Each number is 128 + 32 x the weight over the matrix's rms, rounded and kept within 0 to 255. Layers, rows and columns count from 0. Numbers have three digits each.

# layer 2 attention output (transposed), 256x128, rms 0.0928, rows 57-99, columns 64-127
149079112088147165125115139075138127157147168090203121086129122147139106053148163087140204132118073102143124117102110135116143133092132137154250111124138111121131122150075147144134117077124188
150140138149065141094161160115042119149115142170156112092181083048156115121207125117121137165192097221114186105114157096162126113134125181084147101111111123115099100076140128074052172109093115
136057155187106074052100103161130146154141127153125122068134107061173122186186143111112106115188104228104190104139106089093085152195064095098134088143134076093115048099128143148042222101067142
146083083199202121086113154127095144106092106140227143113113117112097140135134126098127107094078235028109142142152111138163156168126132080160115128104133095040100138160131113181117138090114128
147127133092115102114139060123167127107103148065139154099106136137090112078153182120140116090118095148124124157093116150015120101177151114187159152178114102147116137129081123103098157129123187
150142075134139123078150162066058166162145119117109162096118079095180118154129128100155171117095146093136147121199099126175171192161092107170147100068131126114110143135079116138080170163130142
129201094115121130127196129056093115190176111103070139164125085112207125149131169104149168153146067140163181117094148142085140131147126172151133124133105136177136126117075134071064149171140153
128138095144133117131104113130103110101128060207131133200168161116133159127104159108110146102122108120125118109144157149114008132163172165119095101152170131138144123123098134098147148137159077
075163116174116112126128119090101111112116100213148150179106112092149153132126162154140150108164186137176151076135157173104054107144137170156054126145141156150137110104154190079102144161154062
073160137102120118074084151045145157119151204146135115133092103145075145117126153136107069119113158213100154095122134114151171106163145067084104204154070084122131109164100149118118134146138147
183092173118147101111146115141144143131120121093113181103153134148202138137134123141190126123185146086134130145075111134124160161144104094099154150141163103119109113122119110110094129140126205
085145154103092094069101211146201088180150207090145132087099151141116162122132159145112133091133114151132160109086105065117181156157118075084097169122134146149125166140133133137092125182072173
149121121087116104172081125099065077179122142147142162103147128102218133111102100094144153090147111140129147176090132096097101147101118181124160129149149062138077128082124120116129164146164163
149159097175103127114077130110065102160079030184131094179128139093231147096133105135132090147137162093141157113101133132149089125113135139150062066098186171186125138119178170105125166158113068
076131131125106131197159092147125143058139182187063122156153130127101142141115182145143168148090123152133103067169164084097069087132159134178088129160032143089161133159099129122157111086157097
120110108098153125075080101175115135153150128184116137121196144152132114134073122120138149129121128160090117107162136132134047157199124084098147091122188140068123127120100119134113133127141125
082143077143139138110140117128074091158132116176096123141135096103137113137088143132164179141157140150128111107146152159105080109110119184170136081113114150102145119108144161080114176093167081
109097117073134148105132114201150130163151164086119140125190137129145088128085100120150139175163109159071110165126140100141098139141089140143207071108166127059148122133123077137088135142131145
119180126056110125155069191093089128143102184185123100154118159100171151081099093158144126158163144150067147133081144033122158146073103118092088134138098116149089175138117138139118194121131187
170141136186176146152175183095123139118100067117187109134097144103069143168149137119139143107125130141121164136151100166155200148083138184139119098088136152105153106057144172139143104107079112
135136135148122165115166150113132198097102087142160148116115077116118098097145078141150126139135218090187110099136126164214141105139121148137140129054166183137100148128140153109136090149138082
165123167144113141222204103081093145079117130098117129110100094107103128126155142130148158161124105141178117131129100113120212112049113143169180122118047125116130116093138135153162134039127170
038158128120139147075143061155158192088133192086096138143116062126138060133123124138119118213169149118130104117135147166085169119148084062099162169185096122099146083164117099112083132061165152
192107168119135116186140159112144131091078095148177168176118205101168195141158164149134124129111136114131124095092155105135095152118166107104120157164147135137118131143115130140107115126119153
108153070166142128052098090133144119151121065161147127177121114107151110150137121111104125125163127122140130128112127223085089136174121138123118115168175146142142100114136153071109146156137105
094128072120124154079114134097097158158143172172156127107111056121081090081086084161155126152163158148098092132124154153163118095126140155120149135117095072106117152171104084056168156109179095
158081082094110134087091113176082125198146147134146134094139120105159069080115079152163107166152157135117096160128150103189088068105115152130185088087129088090086166182144097077149157152149105
157129116198130162143206100101145158109109041095101099111095109147073118114176138137176137118130188083203122108132120176126164096095162154183122110111096133130147106121146139079174113107116067
072117105133121141140137072131085175105128124170092106143206065140108107079080158093166151174131161171129111095177144139132086125199128132203127060058116177061154126102094143150112124130140093
117100139072121100103053164214136091161159174097161140081163147148117098128098125115079110116115081125080132156171121090194088139152101085074140133100180085093110162160102091180128094173131133
099143127076115098098079158136105101166143174119100091120123114146166121111102082125111092142122098119058138147117133063145149130113118105086106161148105067156111154160122087140135164149132166
104151093162106138101159159137152096182140107083135097084090094134069112114142110116128129089129131128177135124133094156120168096112137182174104121085100166168145136107175150111150132182112066
143116129128144150183175073148085095106125088129073127159163132151162116149092124146168155159141098095125100142147155142082102121107162184153134096159131067104141132119103098108170144064164132
150158145178137118130122187131158080146093057067110103148079173137118180184170166139124126090123119091152173125143097140127176171061092101125087112118163139153165115085171167133124120142081134
114152139135133131140199115080115161116115144111137094092121034147117103117139087134147116163163155107101114153132109097133219098140130141175144113106059129128129110117133098125124124103093127
097158151188121127135147098081139151081107103179135146161077118108178141139152151160135122132173153110208138069092118198071151132143127109119104171194111140168150092115139158075100132132157127
065116107148114151074155128122146140158155164106127119118123032097125069100095088148146104192143164142147087104108131164170142081153114113174156105068079169106164139156128116068109135157134104
143116158118127109158101111113151104114109130115160167121104187110210168163123175116097151106138112140190153119096115130036142157140142096092151176216149127179107103099124146160091135121146189
035169134151122165114153101174131191102137115129093126163120092146120088135108140131085139147120156110194145047185134208179106108151107117140078122087139186088189119145146161131107064175155066
162117156129142109135099077179127161114100103063146153121142159132181099163164155073076098122104129085166144108164110134155144129152111061082110150150193127122116085100150160173105076149122136
177101165161128112139187190046140114119129139094103130096120076143116174125133101166184106102160125139107136161098108126163207144113137137137126118077075133183147122123147109120141159115079159
179059163080163135180153143174181162111111097080192188135149176122155125121129128098155140136115128100129113145111137092126104150136157124115194130145181116068118135121094101173115081122129170
091140087079076137108090114169130117143152196180116124103120132119135100082084094173161130158149149164095101134135131067073092103131136140135117140149113115099092175152093105112141166108160128
# layer 2 attention value, 256x128, rms 0.0926, rows 58-100, columns 64-127
094142147082193132124133126124130113122173099115093152168115117232130116132065152107093117115100144047118129166087102150133139128078140113198122149115170128163133162215108125207219109151151138
089187095088201122154155104111076065119113115163127153176150067188087114078080170124130181186107133029104100182110201154130109067079180109115135206122151188144110185182155106089213061170220146
096162185086067144169139102117120182110137134129046131148112140133166105081090135157140116168160037223145095143091091137153128096122142177085165133127118162178140098121099134060138078135167158
105149130186153109110125121160131087169180101141153065180122088126131144224121091157099149200089124124163142059152145107104127158082062100044120080144154157105094087117178156185137050104146058
144144175131128142162124132154132131067101126132136092152156142151128117068165130168097097128137125148126132142025155142138128028108095136099156175154132134080155080128133069115161041060132120
134072164139119125112083141166138095109079131094176124122134133146104144092175097158032151103104163126111153154139149123116128106137099096160179146140145110090108106125166127180172108054116078
177068129099094193121145110111130114185103178099128079104122108163107130078162116072142118164132123185067132118130130122134144105113139138154187139115153163140110124128157176164125091110101174
181089110104140182127089149127111141134130157108078113116105110181026134061164100049114168132098038137076146103174106086119127159137105138150180121132097112159114134138104073153138111098151199
172113102170148123132081114190145134157194113138155107125121080073160042179129140162141198149119119124139076094205144102143138166140105158109193089114127184185070139125166107083177129175157117
127171138176102099140150143107107129146107107099118110127109140143160114126079167124054111155075132147169095157137145134129120144088143107158062152148092122126077119159127164184104103135123066
177169118155196097142097122181100181127141075141096128156106071103113043160132116168110142143145127140117120100097160148147118135013153128116165076135169124153050128127175182116175137144146111
109153104165154105113155143116104086106145128162158115147149111162104201102091146136087069166082133103109143139163122118124110083142119119141087097126101185115087152136152135126138122150083134
104093175095114175136136148126090161091142159115078164076115151186013173066167115125072198130112091106043168157170173114143124156107094124134124126137088112090109056112151108010152168117127173
129038089094184165080092122166156150156092147117209100136100075089142116055133147082096105096152110116129128156145054150115124117186114181097138100137197090166124177125081170194126170125165141
156138154183150111196131111117114153147109182125090151121153120137117088130126151154131092120144128121112090160051190154106130054060175166164150182128118114112146121160113134119109083114144108
138080192117143114153120133088124150113108163122119123116137159165098154032157088101099059118101115110106163180149090133109150088171136128169114177128110096161185151148085045164158102139120185
143151149148139070192171117101109120115127107144118109130157171168149166082090167167145091090096164084154107184069175191113129091101198094173074228118121081131144139136094116173135100067139095
087057133184188138150180151175124144129181092122162157105117133152107129164120140147075166083113129112145138187160153156126125104091087141140073125141111118062095113099156147122173179117159103
103160158088049138142117127117157189108157129147054154111131147158183202097169093121130120108147111147157102123095134121135114123180129082120141185130077134171147112163110068130106115114145164
154123119159132158112073136117149097116164139077038193136163172124085107196129054106139139145178061115120174080138110098131120174099117128130105109141090015098160109113057089108103171148103169
051106119117132125088142146133174118084115083136140156147107129108184173123117123099094108088114181078151172162145063137116123135226109123080045114137131112104139112121096096136117175168111097
173073190147140116143147153123170128148166038080130085142127165096147127167112118181150166068104125154128160169138082120123115111164155119196089112099101078121150103141089105139133182149105079
153166067082077186090132126164131142155182110121078110132097104174114121122094163078137216115144090125145119182121118112134141189120111135110141105133143144132081132115154197181113123156146109
155120197136101121131129120082111128161143138114090134102136120184067114098165093164141163169097128160069164072118146089127116142083156112148151127112120097136157119136154095125134087135139150
147079139172174103155111126085131089124164129117119099181150183063138126199127057117134093135133154088154109159228100161125140084137135117132164155121107138156184154138083054169121131164141170
075124100143162117156159146037088105108116186134125126172161181141090142121049098124117071103103144020120129151176137209126103127094146110125078195144129114181122168135072082131144101171119150
093097202101098126105107124103108179109105156103155141117083146087163169114136087124071078159119090171132142098179100144136118161155133122088119115142104076176155141148098112155100156155104145
109107204120163124125113114127120132097122159100095129109147177116154126051144109166103100098112093111108136127099139115126130016127124159118119116128117098171150072157085100086156131089150155
180186058145157116149180111129127089159095201166092127161164141083119077132103155138165120113157158141124076119074213141122119052082163156133128173098179227104116138139140199089144102105074129
117101119163172133141150140140126105122152111134171149131118130062123093164122178165120146140135172141141138166175147144135132102119124119142127134113146167102105146100166187084176143116117134
148120137108132120113075145088091116103106154154119161146126116107089114128169032131130090166172141112121183077149136115134128141093110114091144119149167082154151169112132118099139121120128193
074046180118117140128154116107123126115072127100175117106112160122156203061123151058051077108092141145147099203109100182135121057163150101151095135118100145161160144126098129194092163136072120
131117196099120130156164129145083180128123121145132134073090106130172085037144132086068125153134125175127155110112195125123142167138158128116102189143134152134116131117148130088124173119124138
083069136108162112151117139122133144073141103112093133132124182098166145152100135163132117137104095114168136137140090150146126092137121101130073134128092093148153139148106111117128180074170145
203130152117129163102071147155144139166161076059090138099116123137048163171143113128099226144107107159077138126169074055135117178112092119133139073127106098115123110126134088174126177104134116
152061179117149119142039131117102122068094088132066142153159167086080136143175039156123157134133103079118152124158126121129141145149147127101136132133137022179176132109100072095150151131153150
159206087155094135089140150154141134152162092126089124164143086185064112182121134167143171096106119115080129125071126064128130154092119137121139053137160133083117115110189149120141129144119103
222096136135138141100086126140151141139098172076111134088126133091082100110197117084179165086178120194056159103122165071111138134143129149142141124142113055159129102121054097096150178090125145
106182103146108109103177128122119128140136138109079114114129118165109104107095149147165171110104120164103179115101170084133097135123132134137118123127144178115085127172129151078133131116055131
087120111091085121125100115132113097089108089153157154128111152079180123144143174105068149166083123075203090129167108127140129139185106129103131138134111121117131126136129147139102098133179108
134201078151049129114162094129123125135154120141053132175122138184160118141114159114130126110128108124179110151059137148118141155092126136126077142143132115126086129120105175148107134121098093
122102139150245132143090111099140149120126166151140129174137152132077118166127105146102121121133109087110142121138130156118127053083115147146163097127139085162160137120112170159154175124151123
113158151106074161098134135199154126131149153095049132081126142098115081170144135175121214117136068187114141078096136110115113149128086132097124115140137139095115035141094159071099149114083121
# layer 2 attention query, 256x128, rms 0.101, rows 64-127, columns 64-127
082113164163114150080152168159090101073112121086135166116157109117093118157103126121062100105087141128111122103135097069101130125101102114142060093162126164157112144170144154123140137120084118
144131180144180055139127161105154049139140075101095095160084138130074142142106094096177133146157140148151135151099122114145177140121184162179136056114120134107125079099123091132122154109152049
125180134105134121072072080121167131167147116075143092082103111121084129140154109175134163143089158133145171114118075165043129152091104074132115114189110150122115159131195158134117142129063141
134171167108123128091112096135123112106177086128126151154143136102105169123131085133098146180111150140101164115095077114096122170133143132107114124138140085155118163127128130113118167097140108
115108158161099140177113160102103118094114088144089127156127150151161156144084122105111082113121107134120065112101134092152145079113169147109135126119131132140158047146074048101192103160109097
138115036127146193113149088145085161116104193103140149120193140039118115121095163160129130107136077102148154116136120118105107161177077141127072146141122122120133229152107224135092129148125165
100150154144093155111108132117120147116125142122159125102086050210115088182158113088108131035083163130132124161174101164108147121054094079192119098143140210085113109165201182153182121120068097
067148156118113082111077105150147098126128133077145124135181146096105122156142116166181139129127131128113184133096072167093128141074113114119087113159146086164151142168129168128104184154094117
191124093162144160136169112105110138124175095172163143136082127159110161104105148090125120157150138134099129140150160094114151156126180133131125131113125144124099133104115085106157117091131164
142069079133138175086150138149134140105093140144137191098167097119194121123144130082050105128063149149132117097138139087126108139191123127131125127135126121071107132117117091119124113132132165
078107125132126138076106148157144133104109168109177137045130053166102070162169125145101156088065152110133184132186154121118150123085042052153094111159098154118073163152244166167132143108063117
131113198121139138050178056147095162169124139100162129053054118160143096143128112136102145114108142150105123126133070147075111169081131047120145110216108181103152138152122179108136129156094120
092152160105121153092067144133151141112121118125137127075095063181108093144174089131109156106063162135168158157133119140108163097049076071170118107127129154139097133143220148143164165098064100
123092118088127155105147150156112147135075193132156176091181097134121073128140102158112152095102132119128148134159150099134117142141042142138074127131132108097087199128191193135097100083139125
151128071097153152137148172092125123127069151151133138078124096170178084120179168090127101132100132139181114098164195085143135118188117110126167163090076094090117110103152097142145073130107142
161140064122104140138141130114108158158124182130126117130117103136164099140137168085157108118146132133160084175176181161163129102160134132175158168103132176114088117078112130123139118148153155
075108160109095124041074144194142136125151148095113144093162120122121133163181079164085149101087121140168176101126123148123155107152077095126086110144120130127088163163191185169079146124132100
073094159114101114148057152111156131126124167165107109147161130167182164175174093138122124081097119116145108107109138155127112064146123128070148150109121132153117053137145098158104083112116092
140066174165101123169134164128087143074146092144078158142138164120218172115109111072076097116159054149145069109136124093193125117197153163076142123116140121159129073149032074130141124156162124
167143078123171153087160104164156154153153133113142113086094107109063100122122163132158174163104154134145170142148128134084121162108088141177089122134117141076102219072155189106126119086124141
148163108091174114181121092083179115167121132185113073201157182133111145108102143187216141153170123122072135123092102174110114131098175156094176177097138067168173104118085106121109116148127126
070124156141101150092144135173092112082130145072130175105152114096085125153137111111057129088093117122149142119111107114109148129104105116161088110177165160150095182177157167120138171128098132
153147152144130120198158106079096105130107106146147095161081162170113103121113176100167084124162147135081101159158137129144135094041184118135152117111143177114162059078083102107190104155114161
119121150128096082170169132096076107127108159135121132153121148116146113137068156146162091130176135141112060174148141128153128114090154180136148147132135164138175060107057130115165110209110152
127096147119119117067134141143125157121155100103153172057107103115139110115163120063075139154111137137147161150147141093158152161160101135182155117157118149080092172123183166149109158137157133
173098105182170155203164189120084086110131086198121126198142141142140109121134176070142141095194111111126095200124214102197160110146147168158141132048130091131122099085062076129164101112175130
145061065101152123145130150148167145131093142166139156124139146098208163124177135119140112128105122126167095091139181117158073148211156144064166147113103089088162094103104066151102101110187129
121160147086153113098137046063154146197114112132182105098056086166107129109157143152168132144129201124115186124089108176058119130076167079130163125174121158110163109139136139108129123119086096
159131155170125117190137180106068084095157070151074130181178163127138135123076133083122122111174111124141041125123149084207135117148126198122125142070173088139139090103072084118144123153167134
155209108103118174156070115100133140171125141170075056136157140097107166104156112159161151122086122113134127135097169163129124112180146103086141175102113111184075145142156103114081119085135118
098152114092119136078127108158128144152124200114182148083126106127081095128186146145090146103088153130131187141146128171105131155086073081189102101168112153100117218125202209128104134138111151
125107156151080087164112106103098127185123184123148115163176169050130176113145096170134134129168134093087083166099151164140106109096157144129110147131178168193150140116109109120097125131153121
128195132092172159080138064098151148195163110104155087118068117125112127140120120157162149161103191128121175124106070178029120163075127105127151107159122133097110117135157170105146140126110082
166159086154133182116122128131116126101143100135132148093085066170111102140085127075112128119139154114170131128157152110119134162142103119148125128116120146136066146116168141143174126049123108
090149178152099156086114159175092109115108152094106111080160136110089117128144077140058159098101106110137115184107142159137181072107091040139072131154161146188068165154184135120152147115081099
178105100133217090124180182126113067117085043094078113068116138071102069124118131070123136154101121158223139115106121056136178180252144183200139067116107090043109164070115117112127189129152068
107118097086140160040129093145171134137110154107192128050092085156102108135193126148092163115065140124127190118155124156085107154104062035141127082181097169055095182131216186149091135080089111
192135152131204120134167128093137090119168039147137136148038134191121118126083151080141132158180146144116147124119106090117174171113160185180151086123126142042141056097106130116166129123182103
124196178116123132130029149119171142153163103156091047145101109152113130127179089142149179110120160101174168153137141193114133097106140091111156141100128102143077093117181108155118127057099075
182140087137100152149138132110079130116098129117112124109123149096183119124130149093118102150090094136145039137129139099159120108155168110126156153134122144147131130110075105096157101184120163
065177197106085140117038112123170135144148099140093115133153130128118181116134104147084148133065150104140129127115086159068125095084143060064137144145142145204119155175176101104129162158085121
116104212157150067123128126101105078130137071101100114159099164143099149172078113147114112165150125157106124121135074110110158153081171148121111072160144130141165065155098111106147180193124098
089189132095139122111085101122193111157167098123134106142146098138076160117128078153178160161105173116127198132083072177058109154079136113107111119137130095161116142153190148133100163107097102
120109087133124201112136098137113175104128180145205165086124076156145104102160178092090123121131116099078132126156150126148102124090093116131143156142132190090118158108119164162138123120151198
112208121142108151124088145127114147109125104115115106111121069109088101109138135157132145114105162150158159153151106159101128132118097083172103112128139140131074180129185143111169144068095135
113153129087136164052128115134141144137117154118191124068099095144095109131165125176103165142079166121126206133138121141082124149110072064167104108157112144084116186134207190169122161116120120
178071103141159131160167148141142152132132148172124156134121170127163135111130122080144125134155067137105109110125173081194087135201125184122128142091140103069127136090055105157090098104210153
113111128153177080148170138137116076096095141059123122116127157106066087163098122121199109136163113161140145100123112084107188146105099173160093061151137102082165094146117175106122170168126072
121063107144093158103150145113088163105102150139104127091137125134186101128158121094069096095093100131117079102136153136145109095149125110138123152153135166120138109119121090122156108147125185
118184172093125125109111064086175132174136105100141106100072115144132150118160124150143123154089182124126170112081068174046136157068166084129164109178120148140139113140153108110137120137057127
108151097114166137078150082139162141167128150111185129090070072161095082128190165158145143115104154110122190114125113167070138166105097066174130111173108155096094159141179179126133138081104128
142213157162135114139101143115096103095115081124089089120097117160105127120126117085143143110125130124142080183120167118139186089082196071143147099135161140174115098115142054082177127119093109
192155170140189118152191042077135109184155061151147097172023142164112148123078162113132117144190158154076125124062084120058147145058210150106160118147151141110193003123060107112190123166120101
179232063123114168126121109137118106142136104151103115148132108082102166103062161133154161176119133105158124131108093116084154161114124137112080159126150125176091209147110169130150104108150145
156120164143147116195122129087147109161143076167077080170135169172151160113094139096162106154161124128095075136100155117166133094092192155085200127090153083153161030117065038097159104155151115
163108080164186085145213128127095078112105129109120159144093156079102096135039151138194118158188108124148122111111128104131135207180097202164128113132120098050147156099075151128115118155172106
155122167133096071223139124070088076132123100150061104191134182121159162121071111108163113141194123116135056142080108104145133088109204193097149153092140134170181038131038074098138125179138118
104088125118131083125159153113129098133122109116186164139114154148082081143141136114129100155140138126148156136156134097138143162112097175176148109133099125073150081132134163134118157171140104
125079191128070141109108127137128130099141091116132164140132153140198162160117082098047102119112094126093066085076089076154105082164145134076133120137139137185153087176105069142110105142146145
095137110068089126038112102143131198144118200072183127056136119136148114134199114181097122129084129128123150100188136165085114168101063025133119127233095177129129226150213221161078155145104155
127067190120139069141137150119153134097141067125162148131096134154135150137160147091095102143147146158094138110146123090152137160126170146144155095141102124076157074103104083132134147140133136
142132124118158065180147093062126122181132157173131080190125187102136159098121118169200133170190119112087117153121129178136122127139162167097160146124119100117186095097076122133080118175140117
118146088112139136078149104141130154147115173108170141113115088126081062142155137181135155127091164138129217141138109154067123170117080102194099137171121152090099198119172216130125139119092156
157098083106214152101192160108142112083098089135118144097121166109122067145114125115128114152092108142159153085131131088125141189183108155139144096126090067072130106107115111125116125161166092
# layer 2 attention key, 256x128, rms 0.104, rows 64-127, columns 64-127
102106067176150132093111150106143054104104128109119117125202122119115130143108130134038130110053155106124118080084134110075136108135136112137086130129103137165037176145153165181154184144082116
133086174169149121124143132141150122170130085118130142091052155131134110129096122120137140141155135191129154188116079145148133167166140170142109126104133078120155067134096153086155162108134093
093109111052085117144167182062147116147197061143154158144139134126132141122140107122107230146070174087163092156151129115190140125136136093148164149134113111126121106134162073125083171190142112
093101154110107126122172137142187144089164105106125145161172129090130121123123114170068186149081162108113127137134104126126162128112129134089111116125163131131103145132166130130132171191148128
170135152183159114145079080146130121136132122147099100129126130166138115134121108139133111118141064142150139120085109139058128133130136116076112133115113139159109112132069130125204093051092074
103146034114119156092135149091092130064107169114166143158221132099096151143108133159114059102107137082126096101146125133152159123118110130161130092130131158141116231115141168151072129230131150
136068118104079163129161168081149105176153111124116136122113112212155100128144109102043239092056139094134069146112172127128133128115095064164140165121104160123101085135118118188154135137103081
032122101142132107103136101161156106130172126096134140135196150121103123143128105187119185106076140093110102187114152101140141117110113124105107120128142109168069135121153134123079181170110169
177148178126127147129158158111135112114145138130125104137051095156144151124127144099141139165117145171097147128144164120140110138089151146146143125099137188085155122099117079097171097134132142
141130083114131130116126171082105117084087146133144121109132131110143143127133137140101088101110112141146108080100126131129118097145107061177137128140121145112147163153155128173156128110117113
113095093086083121132116158073123058137124117118136156070157142140142135131150104109039182104042162089141071100130136113129111133155143046191149156153077114134122108183141100171123128145105132
137093092066095118147168205046187121137176090127124141135083098164170177148117127122089221141054173094206058148118150113174152116151140061170178134127074129122143140067145088151082167159112117
128088142066092133146142186105138097167127106127116151103108126165148125127130098120053248112046145078141087163131148107112122117142128078143122187131096125126109054185137098140141156148143119
165132074094096158118124151090073100118038149119164163093176115096139135115125144123087075105125166096132107078154135119143154144128097113170144129140104140118122167144139150130128101137143119
173161123097148097136120104109088116145065137146122127088091139164178131118121160098160082110171105139167092096136115123104111146149145077161190137127102134110220070155121120115138070095160111
196115125118131131151127107109127156178112193127126122096083110139110107134150172084196090124184120146139115145169167147141112105096121132172142140143108158117183119113078112105134069091117141
058079123127096129072123130144127158111137118116137154102193164079106112099134085135088139095080140095121110164151117167116132135171094109127074140171119111136061131181167160169095164151126130
095120150113120070117064032171153157171164152147117151149166184138138100135157090178122113105117073083133138154160143198061133119173129124037141153171149126146117069160128115129146076084117105
152168155237152138106101090205146186114120162124123108116129089136144103127115112150142017083151037168148160115132102158077121096151105153112053129144128118146112164119088192161158073021091111
131082099049115162134190220057117104083108118104146169115089112127101134113108141089122168157136203100131124148149125127181118160108127132195151116125142147082152177116148123106117143214150137
116202147104111100147118064132127117128145110134108155183142142131139110140092118160220135164192131143100144136141136156127146165105167187034168107114184148117196098111111112077123085169149153
095103083156117147092122160106126116096127127112145103120218109104078157105129089159065139108043147116128099122100121129107123130127122118169066139126083104159030206133132147193117198162084099
204164152155149138178118130127141107174155143139111087138061119184146129144123138120137167134162120165125141117098172087123114109095144133146164147096097148135174085069082102090161101060079127
196161096196178128149085082146127103171107166109117107130110097145140137146133153134171091126170089151143148109091168101113130124104116117149145117123126131157138119097061139107120113032092108
143075129115149116122157191113133152128108134114157130060079105101143136105126143083076125129098139155121119139155081109170135088130114129207124111133060138118115091117156167155081183106153164
181149176214169178133079070174073154138053186127110112093096100161125095132113116099136017095217057193104179082117100172068123154101123179115111128098158122132148139172069160124189063091103135
113151116130146093114082090147111140114095149121146138114099132092161119143136154137185038106185104155162129127152099150145116121163128122131145125144162124131190121160122111092113099042119128
100089128047088109170145189067172093167189070161138149165096106140133161143147160120112250168086159097141096159124141110184149118151144099134226145102106121107170075084130063125076171178143115
197152151218174149116083064182107156133101164133083095120145111135136085115119126148124004103216077179111188096123095137075137143101109212103068121125143112146107140138076184123189066081101117
126159176044097099141150093159142148123131127165102162153159145106115113098144091116152113115166130093105127158149113185127079158165154157078107164128160157123176129153177083115100118173180128
126074090069097137123160202071115100134130139127165148122139111121146154133128151132085177135073176122125087122150143109188116107102119090219154142149084150120142146121137116149073162170135141
141128147171153139126119081206152166161185171170153124180161143083097119107184113163155078112164125089082169173139186158135140074099128178108109109127154132157091201079125165123090159076130164
111091128030068123125185170063155096146182069128127157143087125137125159130136134091109255175083175097152095152118138119181155147134132097118194128115134140109143084102178088135100157210150104
172115151109081174143177164093082110106116109125131150130073112183139138137095134084112181143124151143122089135172098112116099174088126093191102150110124147110153109171135089152152081161142105
131084123117109150119105146131142154110114120157096137130198155118070110110178065115067155086086143088117120145099122133113113105141133080141079169135076105143041184151134101182140161146116124
167113108122168089100165163090098104076043069088147139048077148112124102119096161069131054117174152157158119157092033096135131210188158177216140101134124069050173127149104167127131183184175086
083068103035094118144128186070149101132162089144163135106122129123146145123153120099055220130037170071154077134129131109189126103131140018185173144156084121106143126155144102145078165172151139
184082185140125154148157169105124095152132078107141133110030090190175131144102138119108180169149153160141146133146083093144125166119134174168148099086129121083190053074107122125159108134137061
116111220062082125151128078157139174184146094148101161123106158116142098127127080102106203110140132110115136191159127134112105154155143151058106166154156124098150045163140101107146112158193125
166184088137155116176117157140127160106095160160096091140107114129123144116151142100180089127149097133179120130075144141125118096094148098159113140122118147126153168094132139125139111081120132
064116160092104094140134126153198167155198096148097107210195143093089127123131108172120242111032131066102110166131163133103112092117132080079106173137139138153072101163188087143121178176157135
134127149204142110101112125122161107162173109109112108128110145150148131175090106155098182155114122177138156124093108093107146137121129136089115099106131085149063113085126143127135189127094110
065102161084091124126166122119145136114189073127139188154166157102120127119119121160112234164073156081091127163140126136147119129122144128066145126117179108131115094153166112128122173239189134
134144088087133153153137172103122103122113169171156117123115076155121173130151179117078146144099142119116102099155158110160147079081085092194176143130104150106140133082142112170106104105092177
140127140084072132131145172110120121113132114128098133130142141120102100128122144136083199108086151099115119145146143127137108139084120114151097159098102145131090123166147115129171109189151135
108074092061084124134164188074112126110144121131147126129108101118129133123120125120089217125068224092134115100125146130171136131119131077172185144154123142099138125155144116153080158193151126
151147158149158159092131083140104155097072167127144128110101107134141128108133119115178000147212101197108186117136089169151113139149121178125103080136142137120174141123104183133141097063130143
131111054181139126103127138076105072123093118063165121084152139153150149150098128123119113159144156145169129112082105099118126187158149155156141093125093061143130117110091174108106167160103075
124127113095110127152088178101108155106118129148110127139143133156134170133154108133112115098125116114145116119109143138103122086163108075170107148135092136133101165104137120174127133063129110
092094120042087095168167189080161105152210069143116138159109123148148151118126115137113255169084164097153100177114157107164154138149157080134172147111112114111154077095149068127090204204159110
095095094037090135140179191069136087132145096129141152137111119119129159141130127098110234148055177091156084147134144111178130140129149070186181131133119113093161130116166102154091161218146124
172122167107113113167119133118153131142133089143100131113103130161094152111143112124136192137122119149138137168087121106087099145123158109132107176103078118133140096130101070111176126115128098
131101150106119136154176158053191083183170058136116105207053079173172142141110101115128238183132166130164146136104135114150166143123156142108178116063119107110162070016100061136133151181123070
159151125077098148130189132115118109114125122151104136183165102109100110115090123117145123171123175109107118129116090164130119149073145156117104129107136150111125169122166112110144094241157145
147163198158156135160100055184154115152149117148085090127085142151153101142143135110201100149217077162117194132105104144105133123137152162044145128100155115144140069118089124083172103058137111
158141078162166147092186137081094110094072137076151145126086124151123131148080175106179066147187150185128140117121085111157112197155139163214117060123128108099159164090084191105136133177101100
152187151195170118156135031176166146154145136138109094157119132140141109125095116156188082123184092167095157149109117136064142116135142195041090133105145126142139094082071148111140111101141103
138089110169172112138120138103111096139089149089166129107096122138161119119096154120092118137127104169136127098111107095147132149154137118181167109118104089127161092122093176122108155065125090
083126158193132132128072076190173158116162134169143102154160121111153138133142096186109079110073067145136152105123122166080130068139116110080077125132121120167077124143145140171146156025098136
088120047054077112132140205087157100116153099119142165095172119110143178110143164125103195137035175085187061136161171080191119094127121044191164129170084130127112159114169096154041180153144156
157125167190177112138123149146165114136129094107154116087066135114161160161124173147118153130135119198139144109123123061131136109140108102149187119150121111128130046124098149138138151032099121
136166142135154085138155088159155137162155153135143134142089132137145095155134139137198119151208102167123146151166168136169150114107124190078162087112164151133175119062098142068079121103144169
113091073048083123120177193069114087138116112107157173118140126114139144123123129112120223142071215083132077127133152092186133136113128061168164139135130127113157155104157099118092162220148151
143128062121172135110147149049102094071067124082120147070084137131162137131090135104152081163156135159195138089090044120143120221178160137161200116124143114080201110145126143119142145166141086